config.yaml
n_head: 9
vocab_size: 8192
norm_place: "pre"
norm_eps: 1e-06
extras: ["capped logits"]
schedule: "wsd"
decay_fraction: 0.584
doc_mask: false
Each number is 128 + 32 x the weight over its row's rms, rounded and kept within 0 to 255. Layers, rows and columns count from 0. Numbers have three digits each. The size before them is the row's rms in percent of the matrix's.

# q: layer 5 attention query, 576x576, rms 0.0444, rows 9-26,73-90,137-154,200-217,264-281,328-345,392-409,456-473,520-537, columns 216-287
# k: layer 5 attention key, 64x576, rms 0.0398, rows 8-25, columns 216-287
q200 097:140067124155125178122115187147117137140106096116099144178078101124115171171135101099148117133080058086126118155077112122120103102144067166130132150166101144096099161119143140106176130101185097096163151067116133077128
q264 069:175124176144119045129144119154088072110088104208132107148145155099092173153113103109127092037061078155147102087115122121116139102104100154104106104090149162175118145148127099082082100150070113091115119147132145113082
q328 082:091114089142122089145149149091150096158158148095156132134096059106136090105115143080098141167138101128122152148116096129132119151140127123137115096119103108137148101108112126119145108092064150094124127136110099121108
q392 118:116124158121084106147132133121087133165181182110165088127173118127129111098120182163140070148132114150156124181117101116118095075057084121114116120114087158119181102125186144185175173141178151097113108109092136106148
q456 060:099076124083037183104121133070128037105188137112126176147150082047109109131168102168138178175114126159157174107215119129201096176143157105068152119088155107128172126119125135151132122081099098093165160128143112099152
q520 107:113072171170120135070081152175183155099164087071148100103144120178084162187164142104179053113103106070151098128098146136162197074134106172142094145110148139108157126148137174059147152152182133158164145091070129121117
k8 065:101129172199124097163111097144110166124139177163156086151152103175121175123126182086159150103196173103114078197128146103172164121113117130144135174135146161100137112149094091118121105061047099160162109123118165200103
q9 071:136110141139164143136161113152105117171178103076094134115118147144144105101112127108081104152135146104110070165144161206114108083160112111126138107101124143109096111090086125164093167139078131072130108102120123127163
q73 066:074075138153176177108140109137135059152103114094162135090127076109145134112140128101108107108127128062108099110113096142150079091128151184123166047121129102144118129104059132122134149103163121075132128087188164168164
q137 082:084129147132121151172128136129080130096157106180132152090171155152094120113135188135111156119057140116171070159154172091083180112130108166085193140145090127137110115066127118154101106132161151103122181101129082180198
q201 105:097172159144149110187167111149077203055164149154185150130127144202085159088146175082160121122130102105187164120138103135110115109092113128123134108066114142138088135136089151099148106072155133115147149100128135155132
q265 078:146107154061125147157146100051161128161127151089133179142082154078142127145110095122023155147127137131162141121186101110109044160129104080129128141058165146176155163199104123105148112188107134077093173135112109125105
q329 075:111094162033145118153114177141147146147153093125114160108113151207102051147099127081145098117073081057141141122153138132077097140095121209132138117123116159117122129105102058117165109091119130096095178157096106133132
q393 124:175127101165103144093111074194167132068102132130124182139114143146092137096160124146156112150100135108141148128127153092153134096170156121124145150103138134102137131055187189172075134127106122105151167081061128108137
q457 061:125106130130088121151086099092199097078114156107102168102122118141114111155112146132128137132138159136139132085096121144136091173138162143115145124107143096148124090174144109173131132121142183074157144124150079130122
q521 100:146077117179131110106132119127106115160170110165130168127093093156131097133156100085162070157067103115086125155123144122097117124161123078113182141088181113120165129127110175119145142092120112148161181094149157149225
k9 055:140150077137098116103152059127120020127143135145131126098157111056121130183139068166103143128121088130154193086089095087094109118136131094144137102159166111132118067088149160098116133157125127139136153137123092166189
q10 078:119077090130161128086143101130071132054080140180149148107122172122140195064096160119145116150106157140091196165113126124096131118105146094141132166154118106089093150124141114112127107108109110189149135113090172135141
q74 070:145160119052132064153145119111094105052133114175135155138191129161080136180111080153183172150105118154172190192151086111113165139098133112170159161134109114148108070102143163164119064128137119214095128116116136127103
q138 087:117133111149143125104100078218144117104083136188097137062140129119137140088185117106154064104111136205157141131148157157076134137150151147123104151134146148115163147084187105152140126116133124190111058134099137104132
q202 115:092072077154075207037100102098153100169131102163091141087097144143126088106182110122164183124113193114093128136175167155172116137180180089144177180157171082076131140126209148224158134178117123143114164146115148140116
q266 070:147113134125122213135065101141126078159155112119130136060168157107118073096141115129175148205150148127131117165142115184129220092125154172082142178126135103119150145066158154149186178042169143184124130107070117220100
q330 093:122124190078114151115067158143194120131046120131108113076091170102144144071152092185145144146151170147122162187116108160093120130138125122124164091172161115091138035162140154125155104113136112140123086134152170132093
q394 112:101204134171095133060125090147165133120064114056141163102103134112157110150144090117132135128158169111081052084103133120164172122068159139077154104128160141104145119106120105151133093121130161203123140098084162170139
q458 091:125120159197174129127194114203139188133094099139115104128168118110149142129139129081192100112126134156155083116072145133158208102157174213105097158153093175100123146102150092150130130109160100188114083108119166111077
q522 128:156138095084076169129171147115114069112118104158140157093146145119135127164150168168095161103176147080168125218159139125161073122139137098086170100157128105116181100138151132123105168122165159164134142170141151219141
k10 064:207199142114175087133146116103130143115095084105139103160123163147133080162126118115129119147131115143133133113087157099101171174127121163122060107104119120140174150133101122158128127116078177192162142154104134187136
q11 082:120128105106126087108125138131149106066071125154143116083136185179149153130156137091139093063126135144120177148123085143146177143093123157143129078157192135126141158121132179155136114108174116169093150122139121116115
q75 073:134183118132124100099129139158087085162102114175142093101130150158121177133126059106195168115149103169211171107122090171107145097167178127094075154105153151113182126169129195139154128086146144143139122124110124103086
q139 084:143076120140095139047071109156195075163138108098106131102156100112133118091122135101190124102191130158121157093162123215124129138059167158188114146099148155161145166138155156141110134126130112138125092129153153077102
q203 115:068148113133135135034130128080172084175068123109111156097110122110147120110149083090159133109116142111106180143129129127125137154179125142150132151106119143112090167106149144129167158123090118112106170097118114114149
q267 067:122080149168165130086105104180131121106081109161109102114154148129088126108062114146149148117140079130137140101062061133168179116113148123193130134143124129100132122094134147159155122088176186164140079118095157162082
q331 096:134108109150064108105142105141171107139111167100095133139139115067105151133166068181128155146191173134118148167133121138170122130164078072126101107140142189134123100188167185097165156114207107153129145131166105139148
q395 133:090169139148089126089087093162175126167123128065099176080134142125141135088200109035137143164104159146072115088205149117105134124110108168119102134140178136122166192105164113142105152096086099164115111084087118124117
q459 085:103097148176190116156134140191119159132104108090121116116155140108138144117104057140183081169153134156156052134109073144107221117131165150084147089178108145110100102102131143128140119107144107196145110104146139184133
q523 101:139098100044081114145118163098137120103122131087109132155117174110165094139141097155199158067108096067148156156108159146147128199120104146158138150174134170132153137086126117106126104072151109095143042139144142168130
k11 067:115108150143146154116111126183156108127159110139124126152126118137087150107114184125112110152134136119088157165159118137144193133119105123195140081156114168131092135100125163099089147096118162130210109105141119161081
q12 072:139125128124078132074156136164132137151057151111158090094117100182114092136102165152152116126066151139100160132081098116102129186069162119068118143114131169127161176081157029108134118118126138156114152187121152143120
q76 070:139167188094112125116129188153155174085122130148109109145134092139091083219124152129189120107074105147134124152135102098103111132048167145102113131066121176064116115111145066134081178135112137175099125203131142163143
q140 086:076050106101127147104129158155120146102081098140165109080191175127083177099122106143171084135131147108190184118130081109080092109111126131123198137125122126149092106110115130128116133139110139126125128198103147091105
q204 103:098154128073125120162177143139155089189085178114177129117143101076141136164109138149125140140166153158104167177134134089096117143101138161060101122123164137099158123101166153138161175127125130147077141121144172149084
q268 066:109095116120077141075102110180161135085110135118116109107104050120146073120098146148113140112125136120114147089139163128166109140106098062133112116052122086088125081062147152128154150075161132136154173127133162132106
q332 092:084132153122150199086168163181080167070088134077217114078149139164125195084091134104164159178124150186127202157120109140057126102053181184103142119093134133057128117096133107108167126132097129208101123192114134182092
q396 131:119154123067150140161159166140138101152065142053141087145131104139104117149088135083095142134125145117192138105176100134132139183033132137098088088131135098157118151110049086094167110169123134138089073131133136100096
q460 080:129121097143133098108117183113132123126180109089106113138140176138153116161154097159110141046175140123133126166118117131095133127139117179102125067143132147107113131196084147077135091117158055048109148137165105120177
q524 133:096199172055129187145162150117144153138040147101158132137134094105107147088119156116158185179147125127163176138130102138100122172085163107075127119069079137101147101099174096146171166140109172124078103157147142142068
k12 062:173095199144086132163101147114101160112132161069106117150115145068176106155115068138133149121149129080142082159127183134083155115093119120103141142127160125154107067148170097159122130161133123174148126095139163099200
q13 084:141130130154168173151102114166096087146100148075129148107143119129089069141137130138079133193131093114105139087118118100189131095141080111107139148166132175120126163135123136137092119085131088118176094096096108151168
q77 076:119147112117138144181105119143142130137118156084118149079142089140111019144095143120082139124141118173120104137129141105152153121134127107144126129192139071119112106124144082125144135101115122120143191094101149158161
q141 075:139210125172145083136157155125085169091152131123106117124153154117164100124094149166113115090159150124092073151103119125204146084103083135153080113173137073128105087115111145097109175124139142155115161143154109141111
q205 107:133155128113199119171161117175100183095135115146171113133148179163109115127098179093161123165146132077140056124143150075105117080139160160124074079150154127145109041162078110088114085105128063135153127130121130137130
q269 071:100187168138157126176178112139095132161130139133138168103120137139148077156132183071135113153142114137129115069173123086119087131105117101103158125159135121154091121151165090163111118127088071110117139118149141108085
q333 084:122104124138118108151102187132093141127145119076116111087173144112139108167119173145124122158173134135124055059141084129166084083101155182136143123182181090114164140110139122115155100140035080111099112120120165132168
q397 097:144158086077080108087065091144119113085119192184166156065091158132100118119140083151133175158141080118123110129107115124180173125219093133105133130107137129090150126122136114165078141092202151148182145135168149126177
q461 086:136154153115127134177153109083153139178113177121122135140069052136183129161106097133092154153086097105111146117150149115148047147137146090130074152120121114114171094162133110134120157107106226121131136089094167131123
q525 102:165135100119101112108085159177112140131147114088098107055128128087114099132098111142141142106130060126084072138134046093150155100154079179103154095196120110111112123139061158158150106157131057158119095122179113115125
k13 056:132107086150165129128113132122129109131118160113112129089105104179101153128128188157109149146112122113119160168093134102135140125106110142121146097191163121110132106137096134114178099156159106074116077153169092144139
q14 088:116174171090168114127135136114103106153109123162124180153141169155122112156149135126167075093130163109112209129156199156124139145135114164074142144125096140130118166086069108138139143132147111102088188128191101162129
q78 082:105196139120166142101083190132113142134144110183123096145152154162164133111139153072113107099149167142146155092132112120139158086076101166137106130123152149089126121062130115130144184114114165196112124187162164160117
q142 075:090114109116158148115096143087116143207132084150131124136179134117112118090155138101127093116100206069163132114186116120154124124071163138172182161141120127188101160162071146125161149143184140094105122151104136099182
q206 102:077089144145123120140091170109142120229065138142119156122121104111121116153143102100151124097139145139117140140134120145152120146108089151142171156194145122085099161105106160093134171138116129116083171113214141090194
q270 068:147122120128152165096150137114149076147133067139127142158163130144128122122107119158144102134112153101084144108129149161201166157100141131124178119119127145064119144096094126166161152131140145173134158174124184165176
q334 093:126173167101171157138112147103138128140089132114127128103157135103131116111158118145140135169128187096113166135166108128181121138074119098032148136147148170122162119117102119110152156112148107134110136107145123166171
q398 108:106173135099126182137067193134148096174130149084159107130151084147109112096100150119171114102152167139178118112164105151136102196113093126103150143153100134155076132112112117094156117176111126113098068137118128189091
q462 082:095100024136132106097119175099149095139168118112096105166196150111153092192133117186147172081180145146134166097122074182144118118144203195116136076143138144154105099210096130102096097130121078087098124162112125114173
q526 111:139198164058155172151110178108156131179081124123086137136109117142123100098208135109132180121151128133148146095197146188170100195121117113076134136171142128091138155121135103175160169118142128108089085149207114158112
k14 076:130112214113095164128125143152143141087134158092098110075122098134128104182152101165168139152209143138096100206130136122130120145086120139105164073140123122089128090110163097113116128148107140186113103118145193151150
q15 077:054178133127145140189096151144150134153136107130054152160109109063121122175165116085175134128169095096122143081162151132122090162143196091155101056147127081097127091140044140103151136127083134128091180118125111126073
q79 080:081072146172179144139114170167091118146121084184074082132162149181135150044149161132128085120079117106122167112101134154134129176144133142136140113166101105102090107104108093175113156115114078074113125163117109140090
q143 088:131106117118154123143066151091131090163151093122127136112126138128105153127198146036120117170059108125064209086115137170150192132070111168106075096116179119060128117093138098146150122135103114161110095104168133118061
q207 093:080094126157154116145123181149079118120142104114111116145121173129137169109162124099119079116076149154114082158138169107077170117101112126098098103127173072095102104130069122088081107101122151151135133142118114125127
q271 070:053102114140106149153136162163133131132135093124119133173101166104157153138179138114128059154104149185181142134114135119095123113095182167061143083132138103085083196101114103113140160205121097158099119163173128163159
q335 092:094138124167135164131101157083090090157126112132137121182146086055142174147180097123112142173062124102106150126133152161170142188167139131057116172106104148091171116118144130104133131084098131137159095084090127148137
q399 102:077149120097201124141166163106111123147142132141164122104132131122102145134087208101135058196144118128140133172089077151078179081111169160127126109139108137095054165128157138134119088142143120154115137105100124157103
q463 102:104064089062119135120102154099132106083124114095132122127049178140101169099146157141070156122103158137132198116153072129102147117114116119128145096086171135113105122152074102094098173167134150123103165201135102136105
q527 103:120166116149173102160131187134091143145155083103068095188164060116108156087137126119170127147111110144121113105166089159090149079120152149140144093086159126131094108144092183130152075153140050127106138138131139057135
k15 077:188104073190098108112079113104192163127169175094118102170142106169079154068112167151134161145138128120144084131149147120081160101160123089119146080157105152160138124140122116104178164176183100111129124093160127071076
q16 102:150113149108098123108177164128158103145122142162140142152132105111141142139118132161230145127138109115175132128142136155120095096179216157118121127120099136136105044165077154113098124063088133085122119105053169132109
q80 095:142141106165122116082153178131194044135132115158168120156132157130130140106136117165194141140115130130145180169080117150140168096150223171084152130119127186131126096133089163165134078151127103097103119157095097095136
q144 100:106049110160098112134148145099135054132153159181156162151131121131130141176116107181161152147115109118162154143131115191113149089127126137114159147110110108111132089098111169108083127139126163069125116142077123138111
q208 100:135097106139119119046135208107152112129131139097214123121138076125131089168099130122176126092160113147157176164102142168113197129103151139035170148174093145125134114131170127105099177099078128119123133137087136128134
q272 079:192135121147084114107086155118166083113107118127163153102070064113178112087142076162119136108130102104165158139113162100153212115150162112101106130104136145134132095163073072112108128131143139115095205102099131145201
q336 124:159138120149139097118168120157174142137141123238143164179132113095140140133124068156187142092142117116161142165130162171148159104173173158152113165128057164184077070133112145109075139083112158112138142092072139135163
q400 097:133153146141108112104129134100153141149072148107066183139107141158175130129121091191178113160153066108146162117109157168129090097118113151102148131130121138134095085115104176125109097165121103144071097146127157112091
q464 096:119114138124083208091124186130103098118162131130161144130110142158121127131139153144136111116111143156191148153091077143115140121106126167086158093116169099088134143127098128095131135180111081058124108173168101073158
q528 122:142154100178141126094156118135168129161106158161126125158106139121132150159116069167198170147166101116148170169126120155105119117189153163087128173105106174132128113126149137155103127106079141156091123105113182109138
k16 098:186094117144122113111154074099108153137126150140099212134134126110089114110147029112160143110154094126136079117143158094110103129150120206162099177134164152174126075133119217174127144106215143070113130122143109085127
q17 108:142097103168074134098109164126067152145136110168120104178124094129102150070131146119163148124166098120107120151159140123055128156168063084124130177078056095122161145116165134098113121152111124143147138187148130113156
q81 096:125049108163130169143123191098115112118145113153140090147109123123122145050151139151106129129148101116119146179168117144067177118138101127131131128098065121120164169121102162118114142196109135151118171155174122158161
q145 100:116066121140111134104150169140088053166151090141101118185088067107094116102147139160170189164138081143172143160099157156079091149174110134119143176097029129166125141131145153093151117143095147142117145134152116155132
q209 096:095082090181142148138092177092098119088140084120165130124107106116127142079130104146122186052133137127044135196140136134043117137109079160109118163121064164105148126109170137121102121180087155090129137158159131083171
q273 110:149082128191128167153076187116095116129134106178134110141121106135108115070144115166142147084146089104105134133141151129091161114137064097129108140092028107123146140128145160124079164173118097147121099164173116119171
q337 107:121135155173106175118138123117131156158121112144121130197089080133114147018149124154202166106188072118090159214161159164080130165144063110113134215081038140139165117086141145095134152121068157112131123125152121162112
q401 082:137185200124173085136142158122120129159086153072156094138099137081127141110079117107119101107185152115139164101201136156094106131076165184117120120177118126147146139146119149098139124147115195119092139081091103167126
q465 116:104024078159110181172116211090114127149186098102154057153126066108107080072169148122129179146126101127135121129147115133159134099171109098104145116131101080106076172106132145106106138205122110107118119230167077101175
q529 103:114115140109110080127155168103102082115091116109100133178142142159093133136036126146182106105179123107135134155104106128056099163094058150171160183131116146127179152147124155112172106131155107145176172156194131099118
k17 090:150108142131153091143102118175142200110098126109192115156115106136143135130102115145135138122161178071083157157101170104147138120066179106081097093100104126091106097204130123131099165094133108173134148109107169120144
q18 121:103122090123130145098074197115112050136092145079125093077115170164152113132151116085117138142091103168116206142056128102095180106118119130081111099145217107108137139123185107139099132139154100144148147136129112080136
q82 115:079093094108132084074075191142116105116097152185120103122119143148123143215133159058105123110118109135178195131098129115078155130124139108091071071138151081084106143088135110149080156124131112133157107112074094123078
q146 105:084113083156118158115079167113088089126102125152129105080130176152143108095161127098106145118126125151099204132039101087085180113150134126100103077134232098130131119117160134147027142133126117164184171141101090091142
q210 104:080107078127108097079082198117089099130102183120125096102093153159139140229105150096105118128162104118165210154096134134068162145100148113098109073123148114086125142098148122090100132111110108124181137081096103128113
q274 142:064105102141125133089070216145109096118097128146157082081145174170158126151112159071127128128102093165124208128081077110060156124122139122110071087137179102088107153098168147165104155127129122156173129100103117114107
q338 109:106102070150124111104074181087110074130087140111122084064128156164151121167124142069126142135120102167106193156078113118090193083131114143087113071150195110105111141122174107137093131141155103139202166123107090117136
q402 071:117123092118163104138157159107130133128093127133124168180083127144101154188142193161237091074087139147155191112075105145060100125110116137078105137127101122082114167119126149158168121146143090130129164165134119091071
q466 142:085086077155119117102053213172141074112116120129132089131161137143144133165145148078108159137138109141121196150061100124087172115124157074095094081140140081100118141137132132143089134138126114127174154131080073106098
q530 089:109102112150122127131138211119081118106118151123145114108127144149151113117117110108142139116128089108088182212050141124101136113115124176107132086134159153079113134142169119149122082122126105122141191170133091143189
k18 110:153143130165083129134089139147075195126142139167106150086124133148143084146134160111124132118124097134155171143176112145118141119196109135180129168147119105114130113076202115139158125125101123155066110102155117105072
q19 125:093076070105191091128114129121110083113128132144102100122168118106145119192108132100135099054076185146068081095136131057116177142052160166159122120142131155128142139120106104116136101128097102174152097129136110075163
q83 108:120114094115201072159141119119092069114124153159107091150175115138114124188116152109167112093112159147116070100135145080146158132064138174185069155173075159130126126105109097104124110091119109152111075195109129106139
q147 109:144120099123208097156138130108098114122124128156138122137171122111134091222099151061148107063101138105059114057172136056134198133076143181137088160120118145148150124093169077129136096088072118138132114135138132062157
q211 105:110084067127131041073112110086151092128147121096112086080134089090120117179131106115110116075116136153074084075140088098139183145108127159206133137125151121148151125100126111184155078152089144179113111159106109106096
q275 130:085112058124192084131118143109110069109132145137108121117172127132118122150108155093149116070092193145096079075110124089152168143047159183168105124150125135148115109092113105107121111127096115187112068168113106075177
q339 122:133123092070226079148139113088112101121128134135118106109161136133148135222076164119135083075074174152104079071121135057132168134032153172159099117143129173134151118101089060124151078131082126156110078161135101089093
q403 078:122088104200158126112088135112131105124189098130159121104117139152149119160128156118137111081098131172095090127179126158110149136107133150144175142141141102141141119127119135173114120096170209147127121134133102127161
q467 135:124098058136186133115102128131117102089135132137102106128167142128122099111085152112145121078137175129082071094156127091099196118098091176174122140163088143155120128093144097109078118127114121175152114180142125083207
q531 094:135102096104169069125108107101121105093150108111117104096143132115123128180143154089120082058066160109091096066093119094123141123113141149210115146118104145091146098130083116146166075121092097171142107124133089100106
k19 126:126149055092123174149149150098143148137110155098051158126138142173126134142124159119109187137087108134148090108090132117188156137120106110131133115138073162124093159158146143090097168075096156102104069210106121147141
q20 144:143128071170152081167124116114147139121165139196138145106178130135132114098103137095135144214117158099146170097131092132129125105131150104079070127128053109140088133194154161121051124041106083116157089103121124117081
q84 104:100156074166132104185097119074135131127169163187152137123187113156139104121093153114105128164114164118128159119096099139103133128089127070149082129103078118135081151212128180121051116118109094055139119139123119130109
q148 112:132099066132180052149068122134160126105174152203151118121164130143122109135145102115118141174132182105119155070123095176171126088130166136103105110113110111141098148213161142170057127105099109126168088092101145153063
q212 090:131136130199102090188096085075138165121127137155132130122167108124107143098149198101066095200119145065094180110120115120135079145136101121121073151169101104154071146173115134158076133115086097100121140152142134102096
q276 134:131104087168134107188113102110144136144184147183136136117230117119172110125122155094118130212116129110108142098139072142157148108091144145132065140126077124122100138193155159113053131113090104101141098141140143072096
q340 121:107106100140152060191077151095144144097162144170148126110148141142120103087146136098112160195124165081141175087113084142109106141065122117094063142138096114105119143231111185109032113084085098099164093139116123088114
q404 070:120169120125120092121063051190144132119133135129166112072124108192186113041070163109129110141131096137186117139132155145153157119077143124094093159180138143155062070126098085175182104119197196108133077124078134131140
q468 130:093137062196146089159107107129144116148163172219136121136225107124160128110124127090145098229099129115168122101107101131138166098111154144090072167090063131116097123186136152104080146090108092082132102115134138121092
q532 095:145109109151105065175131134138099126141160157177145145103125146145099139117119142106144163171123135082102158136123119152101089121134153106070107105145100111112080080204140120147049122100120089107150131126071159097112
k20 141:062134146111081071155063136161102124161152157112154217107173165084186068171135153085138128102124133091161182134130110151158167148089139125184116147101119115105146142140086197148078075123109096101102169125141108086141
q21 148:133090141100056148146165151078102143162140159102137126124071186160129127144173165133085111140107135199158155183096172162147189082155113103104132184082193113063177120133200163131148107190125111101162152219134085138146
q85 110:100091089111105123157130159100112154153132135114117097119039176117162129101142166138090136137102119162146141169118162172160200059118075098065159148111172103042156139117193175161139101208124072087131154225148070142177
q149 115:131086172094039127123178155080113143144113160052148152058085179132116135137159181105097135125123092177129151177104188099115187074176094118065115148104198125066167140162184150128139113157091114065139137187143069154167
q213 096:120094083074104150168153109100071198141142132138141099156080148176128135123128181153106163181137129159166120160102138159144187057125061132097112156089177132075125132112198184135162077108151125138166109223110097138189
q277 145:110114131099093148120132140084102145184138154095119128132035167130162118140165142131084129146108092184169161176133182151139169077130126113091141148090187119042143118119216150128152113159131110085161146203113083169145
q341 116:130111112110105136097182130093127148138144165078093126113049188153144138149166155138086112135125155164143145174140160151188190093127114094101132186086166108045188090138188138120130068186145108116140143209115076153127
q405 071:148094112129050139158083127045099197094115166100100129148104152108176131157125113151106179168130103135112102156155171150169162153103156108112115206128161191135148113116158169216152138090114151060078080133097175178197
q469 143:095067127104089151134150152087118160135133164113136140125073139115148113129197176137113124141112117177148128189116168157151188061114120141077140165126202143067172135112195135149120120170188100109136125195136067163150
q533 090:117130144108083170104188109079119135154124182087138133112058136164125143122157173105085155135105146171120156157155168140168185115111076118136105158050160105094135063131150190106188147156109108087128149217122113142116
k21 136:179136080165122105160132130087142102112186090089091083098094113151201130100071144158106153090188145098157133194093176128155209100116143105138129086096126089110143173139168123119145097154158130129057075112150101161115
q22 147:146111083120109161157177115065113154190140132063155095189197130085188168085044124175114145135096115100164134125169107156133079107110080130095173120105186156189225146147074119105066156119147125154157128137134166092142
q86 117:134090090136137184165143140074124132181109118084145080157182096088165147095066162142107123142126134141156086138164084120101104131104097122107110122111154140174172177112077116086084112147146154159158133130133143130127
q150 115:170111108132104155166159117070144157212146150025156103176187137119166146070046152164110130154126157124143137137168151178129066114101119144109196132119164167164219123148076108115071136122137152155114151109121141116125
q214 102:128114095114100176180161136050130156158107095063178108184178087095146154125071146173097099133132135136161094134163099127135100140083089126104128135115205161158157116136075106074080140154179098131124169108148128133104
q278 152:155113088136118165176147118074127176160137112106154109186196110107168156079050135171117105149117138098158113156161097137124101125097108149105171109106174161190194149119074151110075151138136116166168122144142173070127
q342 114:147073090132114166123139122072104125209146112067159123220186131104169153095056141165117140159122119089156129139205102152135087103115081140105194110107163165201202112112091112086081143125137091177157138138124177099149
q406 069:117140121126112170162110139143172150118104173140112165068136111079109183173087160122159141078160123126188096136168107118115131132168188149101105097081157129138139093096154138174097139174143132088107117107109174109181
q470 138:131137081137114161180166099092137164169134123091143095157180102075183147126049151177116129147136137103151094148142112149124085097109105153092177104111176181203212125133076117096095125134161128173148136139136162110149
q534 094:169139093127082170125156148085151167192173107078149115199144145087150193071067130131122118148095148113112111116196113129114113089075095156112141114141154139189239123116061102107077151135132109148139140155122135109119
k22 133:133105141075110154095038117133113140165146135134114154134116099132042103107122137100106099106222150129134152115133135122090134119128153127190125153110091113159099146095133180165130092153152148194151088144137136075158
q23 138:121114147070092173198128161093073140130129140059135142118112115142132078137111157140052162121126113141113098127102147081090096147160125120125173123157149128125104168143147124176164035063117114130141123125149137152146
q87 115:126064146091131175197122173136092138111152155104160147157116103158133093142156157146086141128117103158074095136075149117124129177154121113108132146117117140125112149115136163140127076062092096109155101136097158147111
q151 112:155094122099087164189095181116103150108103145072163095104110131142130110113126132114030165128130147142107103120105120096116144152151144107117159136150159118147126151148130116186117074076129101133149138128158134142118
q215 097:138093122095106148242127166148093175113155144087176113137112103174158054101173147134070118115147129142071099127091140073107091146134107117096183145129150149140105181131133144152119087026105087101145098163091106109125
q279 145:161081119084108186180113158146096157125133123068148107111110114156112093126132164159087160115109104130065084118098132107095097174167133133130167149142154135117092142132128145149150064088123079130128097144137139118153
q343 112:150099136119135159202110162120072142114144133065174132109093149166099105103142152165078149103112131161114074114093129082086125154183134121124166120147149139123067152170117140161170041095125071139174093128145130119149
q407 067:127130046112156158131108125122117105163128109141145134124105116158116102139166111121162095134094149167147146166102078142132145154133154076105158107114085167123053186139153195179072100080179163161171029127113102097147
q471 139:143092132099141164179114168138065137121126138076147142122093112143111106140119131145057156126138095139091060139086133109096092153171116140097165148139146164119106159141130123147161051096124098117126087134114129143153
q535 088:123143176117095188214106162129088136159120147091135105163119092138139061104097148161125154123127129153109166147080148082089101137109151099069160137156142124134145161132141135151156079055099111114123109111104140150137
k23 132:114119057142112119153094127171104128142135145173094160147085119153118150110146121119128084132056125162078123052082082124145103149138136116086137104051104146082139128078154144085132073191101066153127145149103134112133
q24 148:082167120130144143146129075109043095168143122180152118115134128182161169038110137129065128126108099109103097155216104125108130136172137155115058119089080188126068192110139081104166120097122094134168102141120145107162
q88 117:073162140138133146149141089124058102128152123150122100166110125168171172070134152132088116135107091135062126122174140092109178114170148143124072091086076184107036199119119086118146058075131093138122105144146136110145
q152 115:078191146111128125127131081119069113186145123142132137124125133166168183051120117125084121141115114108137110160191093127116117140152137165116079122112111198111090161129123092094168111103129101122186116152126132086148
q216 093:089129076176126150169144051118064111126124137226157129143121136127153183076131138125082155149087118133071147107180145105092144138179134163121077110095081157132084182136103101126145071077135072186115108113163150117167
q280 151:081157158139129131151121074131043097154151127175135152143122129161162169070119140136051146137093080107091134140219126120104153130191136169112070093109089179132067174125116088127161079076143086127138117121128140125153
q344 115:061158157142136120145134072128030086169124098157143124125126125203172160065104123108074138113100097107105112151220136131117120127173154166114066137093082196122063170171110091113170123084139092130161107133133151101177
q408 069:145080126146100108104109148083144133177186118086144156111118103138149186161133126110124148104120071111145105118157090093117137102188123165163137168131140167166142089099140148133111099138150182135170130123098151165116
q472 139:081149143145138144168133070120061118170149137151155096141120115191162167032110148101053113122100078115112131165185136117108142119174119153139053084108087180123070191114129089125152089100139095143149107120144140086162
q536 092:111144147125147166098111044095051099145106110173114117115124164162161134049131126160073138127137155132093108156185131116151141144169125165126067148124084195127084174136145080099164109070129074145137126154133127086169
k24 137:140150126103119106125137134150142116133167167103166125146117121086125136110118138138049159133068058127083166127119125110081107163164177126103132087145125140153166111098140150152107071097164121106111132097121125124109
q25 139:140100123129099121166089146119101126185117058132120132142092139087161152086168146145119150137106122129124158135173119156155135064107117097104095146155148109150134124128055069112113107090142118144115195102059125121077
q89 113:143085154139123114152081157094162138175102112114116116162091126072138160120196156145101157163115103164123135127158131157145132063132132117113089129166159123170149102151100106129068125087126140123127122109067122140092
q153 117:159054117137073112132087138113109117165136107099149088158104133110189168113166128175075152129112150097113125166156098178153130059151118081111107114171168130124133136134064113089118099133118093175137166127054122098130
q217 098:158085157143156134160090175111112078181143086090121114123125164119156131099196133138135176159118093154126119127134135155183123085101116089122081109136168131148120116148076093135111117096121121154147119119086134154079
q281 147:147084138145130097158095152111121127178105116134151124128115125096155176093183155117131142152139116155118152128157125159162138057106112101091105123166157146144142110150053103138090118090116132143125176119093144126106
q345 112:131097105152120109141116190133118102169127110130150091118100131122141170075156162092112120129121124141121151129169079141140153056115133137068093113172158126139143151151050093111100091122128109158118146104086130103093
q409 076:153064144109211100134100181087133067176134184133165105134167109150151177113122113136137142158115126132145153150176108120092122101134119106100109107118171143113096081127107133076126106119114070165119096112155169113121
q473 137:143088123132126109142096151106091110206100088154158140149096131085142148096182146130113156147126110147102153101185129172154142052126109099108082128155174147158149118147077114129107116091124134118127176097059120179119
q537 086:145103139123106104145131166139099130182130097120109124160103152112159152088153126166084155155100105149107176198194112132133153059095103119087075121127127111118156123127102086097065085129071129136107177095053146123104
k25 133:122063155133121099128146118130176133094118146190146106206152105126165125119122127113123044109137132126087117143126148103137051066140126112166083118143110113105120066191132120135132118129138152147146116138136132170089
q26 138:069088143150131215098114100125180110149073128142156173136142133087166082102099091105125154193099121119114128162153222107175124129165184148104067161095160132188131085120143188129087160117090157128183166088115155128130
q90 126:079099158139134211087096111131221097162098137105153162145122147071161102110120082105102152186082119110138152149184206122167123109155161146114067175067160140183103081110147159105085154127079145097175132057112155133155
q154 114:115132166122117227094108106138176120169086155121140162143138108096146070083086084108123152204120126115134118171163220107171106108193152142111067150119177122197145070129111211130083166134103158091163173108125129140144